config.yaml
d_mlp: 512
beta2: 0.95
weight_decay: 0.15
Each number is 500 + 25 x the weight over its row's rms, rounded and kept within 0 to 999. Layers, rows and columns count from 0. Numbers have three digits each. The size before them is the row's rms in percent of the matrix's.

# up: layer 3 MLP up, 512x192, rms 0.0768, rows 188-218, columns 128-191
# down: layer 3 MLP down (transposed), 512x192, rms 0.076, rows 188-218, columns 128-191
# gate: layer 3 MLP gate, 512x192, rms 0.0801, rows 189-219, columns 128-191
up188 099:481492510500523509484482543558506483479478526514490527509464458511524544536477456492486458495502464446484500495506475504497504518440487511435522493507499504485507513489517517503437504533471495
down188 101:475459494514507452528494511518488467511498531484527500460498495530514510469469528466453502527448492492491515513523545508509527465466580473511508469470524493460507496475499447501480510513486506
gate189 102:542488598503478482509499482472520532534512527488477472497533503516477553529480479555497498497516547549475448479513468500517506478497528530510520477494540517493480503510479519472486512523462530
up189 102:467486499480527488485482484516501471483465489541503457494511442518514518462523551456514479503514499512459470502479513494454476504522481465496502491499477461481502496520467423493532509499464521
down189 101:503531472525518475501491482540519499503527491493547506505535487509513485485484502529532507464507484508524495518484437537502485502538479536534519516471475505479565482507506456465485448474497474
gate190 105:497473511522475528498504508479497500486520484477523495463545447456489489526496516494491501531507474521460466483539513502469498530514577450471492467493525498471510514498496519484501443494485522
up190 102:473488516541517449463500540523499511497529498467534487508480526469497502494448484509496502502534468511503520495459473454504530442494548518524505450538469508506493531496479517499521525497492503
down190 100:446506512501527488451485507525490481496481582516551477490489507547477525451478505518475486492496540506527482482465475483522494452498465541531512485439502479521478469538537460475497498514522501
gate191 095:516504511496523508539501484497532519539481484495571496465493546485515465512506492546524490480509497499487522491480448506484511506501518507486497469488520485569498500504511519535548479487486498
up191 092:519484453498484489503516524487459550475467476488489534502477531485506459501473507480480519479507510479460555474483458481546484516521524485511440516485479529484533531477482507472495536489522500
down191 095:493511457521510514501477503462514461467506520519518481562552537520497539504492487495457558505508584492487484511547489474481489477463426512504505528455528526519460456476511470474513518524545464
gate192 103:525485492533535489488503474502454500513475489499468487505489504446526453486508494489511496534527548488534497522517499513488522525470496482492478461530478503531446519467490535501489492519508488
up192 102:520489479465535497521506490518480504492496440508490501487492517493511494503490512515543545480480479477501533527528436541559563524495481523504468493494504500549484473471528494462488476438486498
down192 099:522468462462501485536497496469494521506485474501515507514473470487489461516462497482512529493482501531491538505527478513485501477486479505519533506461491514528495479514508481481502541463515478
gate193 096:541509471539475514569514472511463530500465511499534521478523503472483511531525491521426508486542532507496493498533489461495479495518490527482491503527510450495506484545476463520499501510511503
up193 094:514488462499472465529521451493516536490532519509491495473498505488488487489506463544486559479532533478497435435507482502471485500500468531485488478520507476474516466537488462497531516497503538
down193 096:545481500534498507524526422520508498520521486520507496467505511477507494546521504512471534503489504488470520503466482533501499480494416494501472521507511463502496476508492478511508495485499480
gate194 100:512512502489522516518515455441467484542474548481512474492501487505547489515501547504497492473497469492505463465529498434478520461466530522513513514452508466513458499491499515488478488477526496
up194 102:487496527509503544448512465520469506461491492477492447499539497517534456553534450546507525473497508487490504499503483533497497466489495512501523498483486528512502413491489487508493492482468552
down194 101:526527480516469527519523482498471464494521500474445521506541521495497492503510490498512499489497536537521516483512505475489491505505491481476485566510523541481487533505517512484490503499491489
gate195 098:494517525487532507536528484486507474448556499481530492515496492522497500464449445522485485565507521481459514498508516497509523486490527491486464495451497487467499464503472534462467545466501513
up195 097:518455493500489463472512538498483510488506485469455550525465473476526496491467518489515479517484507504489515490493497531520539496488523516493488536519483484469542561539477473485548523515475517
down195 097:461546513518479434495517497511475486535494511563528505486482502480517464487498435494490507474469529487459543532504531503515497484512404492558476487517494480514536503492506469503506485502505500
gate196 101:488515543482479470536506525476524519490482493487539505506519483474524517483503464468504465499491500495479502464511510493460548471496540546548470501496510486501474536442486500479463510476496506
up196 102:471500514487540455480540493500503476473504487487455498524511496509488502471545508481519501506504475503534431494491474473523479483522482528481493492536467522467526494521464523477561503465461478
down196 102:507500521466493569511478505493486455522489539537481547483486535492516516475469457519448501472492528493479484523515519521497485531496472484496509485506510522536441514470511472533522505517521525
gate197 108:508486507498492492516520485554462487467506491483487489482504447472529528489485504489494520458526488531535473508506465457494467511479507488539524539475525439512458501538528524513520477544487531
up197 102:513545505470493488511461483487562470490482551471494533462586488486549491503478516514490469533501532512523506483529491521521501553495481496515496503507546522514480504474566457464494458485489511
down197 103:506484521459447540519484513523499491488504524488481501448495491527514595522497502516447461534485516472553501509494529491525509553472540475507505479509540532517484506469501532529480527522499506
gate198 095:509517470495465510520563502483474486475531531495531515562518490479477518509503446471462534483505520497535493476527500462487501488503508515489516466546493508506539547553512507495496483535556538
up198 094:504497462421506495491533493497512484492497486486519508500514515503566491499474507509511507470488516491486472526499533516459499483488496532476492472543484529467511528509498485488524524488532521
down198 096:504490512529473481499503509520502434513452491504481528461506499470499520518466439498507488513487499469472526507500506521474537494528489507505536511532481509506455469510507485535552502517521537
gate199 096:530528546485442477541485530488476561486526455496502523484532496477459499545513494558486460535503473528490498504529507496508521522510520525481472489533534487483517539484494565493502501485477534
up199 106:550541505491493498495500516506477534471501489497496559505489497462499496548495503507500496528511503498498482523528468526489528485523472503494489491522478455453502495515522557481515529486504513
down199 092:553513527502482489599519515511500519514517508456471497490491505479493488518498490535467490524527533534472473505486491500491495516515461474505496508586514509486508513478472543465519494476480509
gate200 094:487473505501508514478528540500508507496505499473518523508495522482474496512491467495483533519509531481450521481470469525495479491542471499502506501503520475515503493491536498477496491513499459
up200 098:496498465463477504519486494457503489481500544542494496490512475440467511512495462516462537486492487501472523522502480495514538514515489495506464526522518500528512462465517501473510484521447489
down200 098:479515540488458521494465493451495533483505452503495480507513482497541495488537488507494526460477493526520478482478498511483510516479529496458524465450444510524473530477485503489471470512571555
gate201 091:494495484461493510526501475510471480486505462485509482486505459490531475526522457511464482517489458540449490536460521533498517564462510487516493537509492478487486503524482490462471469534461474
up201 094:546526509479497540489501482452501491542485477499503462523508520493484484490560492514490502482520478515500491521453554467483501508470478518472508455461455487507493489516478531492514496521570496
down201 096:566519500489518461493492529495477522492532499539498534513496522529479553505480507457505520491475467537505466498458494522500534485515452507494507490485502456490513456511524481464499507504499525
gate202 102:459499514506475494497452481463431532515517476502481509490513541477512503469497510525522474473494458519473446482494541494491504488512508492488466512513515452507487516477491495486514524490485530
up202 097:520459477482529481526512486525510515489475498480541488526502502451491497491506506478541472549466502496493519462478527493554534506505475492521454483481490499516422525508454464512481478524487521
down202 098:500496485485468519547480470508491520503477493476489511481470497505457487473482500496479465501505456514526466497523556515491532489503512504518481476481536481478491496538474477519461532514468499
gate203 104:508522517467505522537496493496540505531540438494472480499536493481528509536479537526506512467484491491490499485555526507520432554455510536501481485499522470481483530500543516500471469517486556
up203 101:485506478529499453460494513549523508495507506477533526488513478507548516448472510515447509496493494491488503539503488494428485484514495492548467500493488514478472501537505510493481491532530492
down203 100:487506513502504524493548546486474449441500479522526523471483573490498520488514455512503559489523475512524500523492503473479500502459523477521500482514517514501494453475476513527500490502456543
gate204 112:459502550489513551504509513451501500524542476460497536476500528497533466492466481523472480481468489515488458525476508489497474507459512509491482500460461460507490523488488529487531464478521555
up204 107:505467468531487466483522511486468502491499519507520466496431497510487533491479487462493556471536502520523508523486486489510510511500497496511529461490523495533507493516486523499493489528538535
down204 107:513503513480461470448501489510517508514504505493568531516487489537481493485504481488500500513492448510524533465475567477497500488538580506497511477498517468469476492492496538478525477462535513
gate205 093:472516481485494512507504510499564498474488472466498504471497512450488486511509486507501491496512505547516489455513521476453512537558489508470547512480433455484475483523475444530502501535518523
up205 101:474522524552501514485515496517490496487470507502530507525511518495547510523530521531513521539510472445532512513524479494537533519484506550482444481486504538533532510488532508504510495466504492
down205 103:489472492533437523516518474526465501500474518474466485553504484483465497492502498455479531483515480492524496454499462500534464503475539468517501514496487489430513497500474500522493432487521497
gate206 100:508508517498509529529526466501479522555472513489474523476515481487461497481525491498508489534493533480516523485500532554469465454524497477533481511496482512517536508499472488491426485499547526
up206 098:499532567474504493529540528504533505506459481473490552496482485512466513534503522502461467517548542474493495519474509496565512500449524521474514475500494494476492464472483493504483519449501535
down206 101:502511543502525542470463518503523499515522466494514529457487525528501490530489576487503499526494476520558507525518516494456535524498463529487493500477501521523499502501516461450494508515522476
gate207 106:508513502530515475506513557485503547488459531513511487538487531471528465456467544515487522454516481497511510473527505488470486536504543526511495476489496471482518521518520482509504487524486525
up207 097:452481465535499522544490500513442465550539516466470483471506513507519493504553512518513470502507471492537527499503474509534470523536454446520526458464505516484496502466512483490506514485494468
down207 099:471504481496513533514523476493483482489493492503499482477456513522456533494481438522491485511487508541484550488474480492528503512478499504530489505546510483481514470505469507489430468508475447
gate208 101:468471490488456496522531511522494513476462517519515511514508501501486522481500494463505546506518515498510547464502489469474504499477532504553495539472501506490507476483541509505479465505478480
up208 103:508506488476475480452511537514496511451487505500518479516512452501512504499512502466494529484462519492498523542474496515482498531432497481536512482475509491456478470524466520508511461515473477
down208 101:486533505529470499542475495520479511555498516456514486500511507473483538516500535449478475534506513497539459511472492490487510490522478503495492507526510540508496499488468462464551475511570494
gate209 102:499503506542480514559507483485493468496525519487519535564505471524484489484471535526484501506502543517565497472516492485460511510496516503504492472524479496519492464508498466498530526519516514
up209 103:530510494494497467506506518476520484526478484464529439520528474472483517479475457502499531484501552483507479510529535464497483498501501532508498482501551503512495509444501471519501503513521474
down209 102:501477465488507505542490479485546493516513501488514473517528479467478491482518498517524458507511508474479505510474500524458493493464525508504560456535472500506488445526493496493476490538531499
gate210 098:515481457553500479496557503484499524524507547474569526522452497474479561510491507500475499472510530461458526514522454489522519504484492490522520512477484453477541493473516523496483467447488459
up210 097:533540474475500532516494469540485516492498504505494512512512524508557515498518503497478502484549518460455560508542474516496512481530506560517498505511491510531499475475539508491476464517476497
down210 102:516509489504498511501547488494488513495491522512501519517504444481445465513518512531497483501495543473520519511468499523508500511532364487502501448516488498482489473497500481462516455538491506
gate211 092:488541502546532497487516493526439486494482503475502509481506486476491501467507531458522488474506488522498479500518532493484521519500494477530477466496510521492502519522492482516486491560488502
up211 092:498551492500486478470511510521469492481489465514515505507519565535519445502545484471473479491518485523526508485472496493484512526549506498531476518428508525470508526519463409544474485499458527
down211 095:489495474489546487505551520524469507503506531537500514528493525521505516486487514538513481507498540510476479523462485475511501514528497552504489485506489514478476513566487494484488519474484500
gate212 096:496546541510529502508507528503502501511461494502499494507546473457529514465458485460532467520511510444478513496483498502513472495496525533499498499503479429515520505502550532522476498510475491
up212 097:514494496494485488484484529508508461509497445488519495483512517525513510524504487504450479547439486506549506539514509517520527497515474539507498442455527514511447497519494519514491514492524529
down212 098:544513489500494455535488515487517425459503474541538512500497489515482500501530465565500508510497513509510498535478556506503511509527558552536501504483529489456505499469518518549532467472469476
gate213 104:473543532512499489524517487490521527539481516468472525510513468520552499480505512505520517535498549509532541456527468529494511467477535509531484525503479465508495532512515481494456495493526550
up213 103:478511509456545511503442477421495527473451495476507516494522507518488503511486519531472533459491546542460485465462477480479490455470500495512510517477473513494483533495504463515507466451474497
down213 104:498526484512511518513491479459483504517436489513484478527449550490524506504504485513497516490548508530519471475536509506484501503481556483502532507538496559448526504477473487519529499512473491
gate214 089:509508472517487536514486534523525464464497516475521502495525476486481488521499524498520505479527518502502511567515501460518444516528493475543505476494487507566501460536521517532507442485567511
up214 091:528510529517502477496521492526481470524525543506514534553513483505483521520500506488514574532465532465532535463523503515481549480479518455521461526476532451503525515545463496471496510516497554
down214 092:472535469549525550487499506493508476477452514505535482489471477460497523516547494522503471514533505520501522509490447512467509527502523544494487461518488532538514472505537519492499510510493524
gate215 100:449541499523506552528503500476477501528442504489518517503531486464486501514461516507514473514516489511476509490521503478471500493467498538446485476463494537468486509496479464515473517524490498
up215 097:533495524541481498508476526522566484497558491512526467496513495531478527502503516470549540514488505529499489533505500492533492498468486499496516479529472506530555487521536521489508529481509486
down215 096:516484504483502495529483506480491494496510508508499524503490489518509489494482530462534488523475520518530531550491497494500477477510561505478538508572507522491519486525494537504479461490516492
gate216 105:536490507477485546522522469494486481509535485476470484481507487497520520475523475479452512528503532486469453540535497505516475510533508527489517446486464526499493539534539515485525478494532486
up216 104:511513504510513517481492471504509544475494469464509522505469515482528453511490544528543489492526518532509512486496492480497542478506498491513535517469461522464453529488535555475467508483538496
down216 104:514532527513475541453527503520530525476508497514489452472530482538504492506489495494518503510496477518467492559474500522513467512486457510518516538451509525476524526515502488494543517445466472
gate217 101:507487471494488507521547555528482509539485532473463534502492479517499486467491530450515472532496500512488525529509538496519450482495533502444506477493514511534472488500527494503507483507488500
up217 099:543467457460489445516501559482453521513525490528489468486499507532515522486507501523528502505483452507466487493487502473475504482499523465482495542518501515527547504505481530527534471495517525
down217 102:482499518502485513514488510450535502473495527541528521487488534553493493506503494493513512544435458555475506480503497467483499500490533494502497534492455511474505491522449484512467476474465507
gate218 099:442487512454499516525557482515479466513494509464485487511513508509537508488514470505474468502485466486531497478450491501494497532516503499468463468511481541485480526490509506467464478484514489
up218 102:509533487540516483547501512529534503514479501470463494546516465513516478480497469471523478538519472511525506493515509492537512537519545505496493472512461476483511498460563503499479441541475480
down218 104:493501501486489506479525461463469500469481439448486481493493539460488491482535483514509530541485470483480519472477531489495475518501354492447496497503496496513455468473516482498479525496495479
gate219 099:489500469486444447551486504524522511550463507472512489480525542504508532469504479520494521495501498477473502514507472521525466514472494518532476481482523532481498485459517497490457494511537457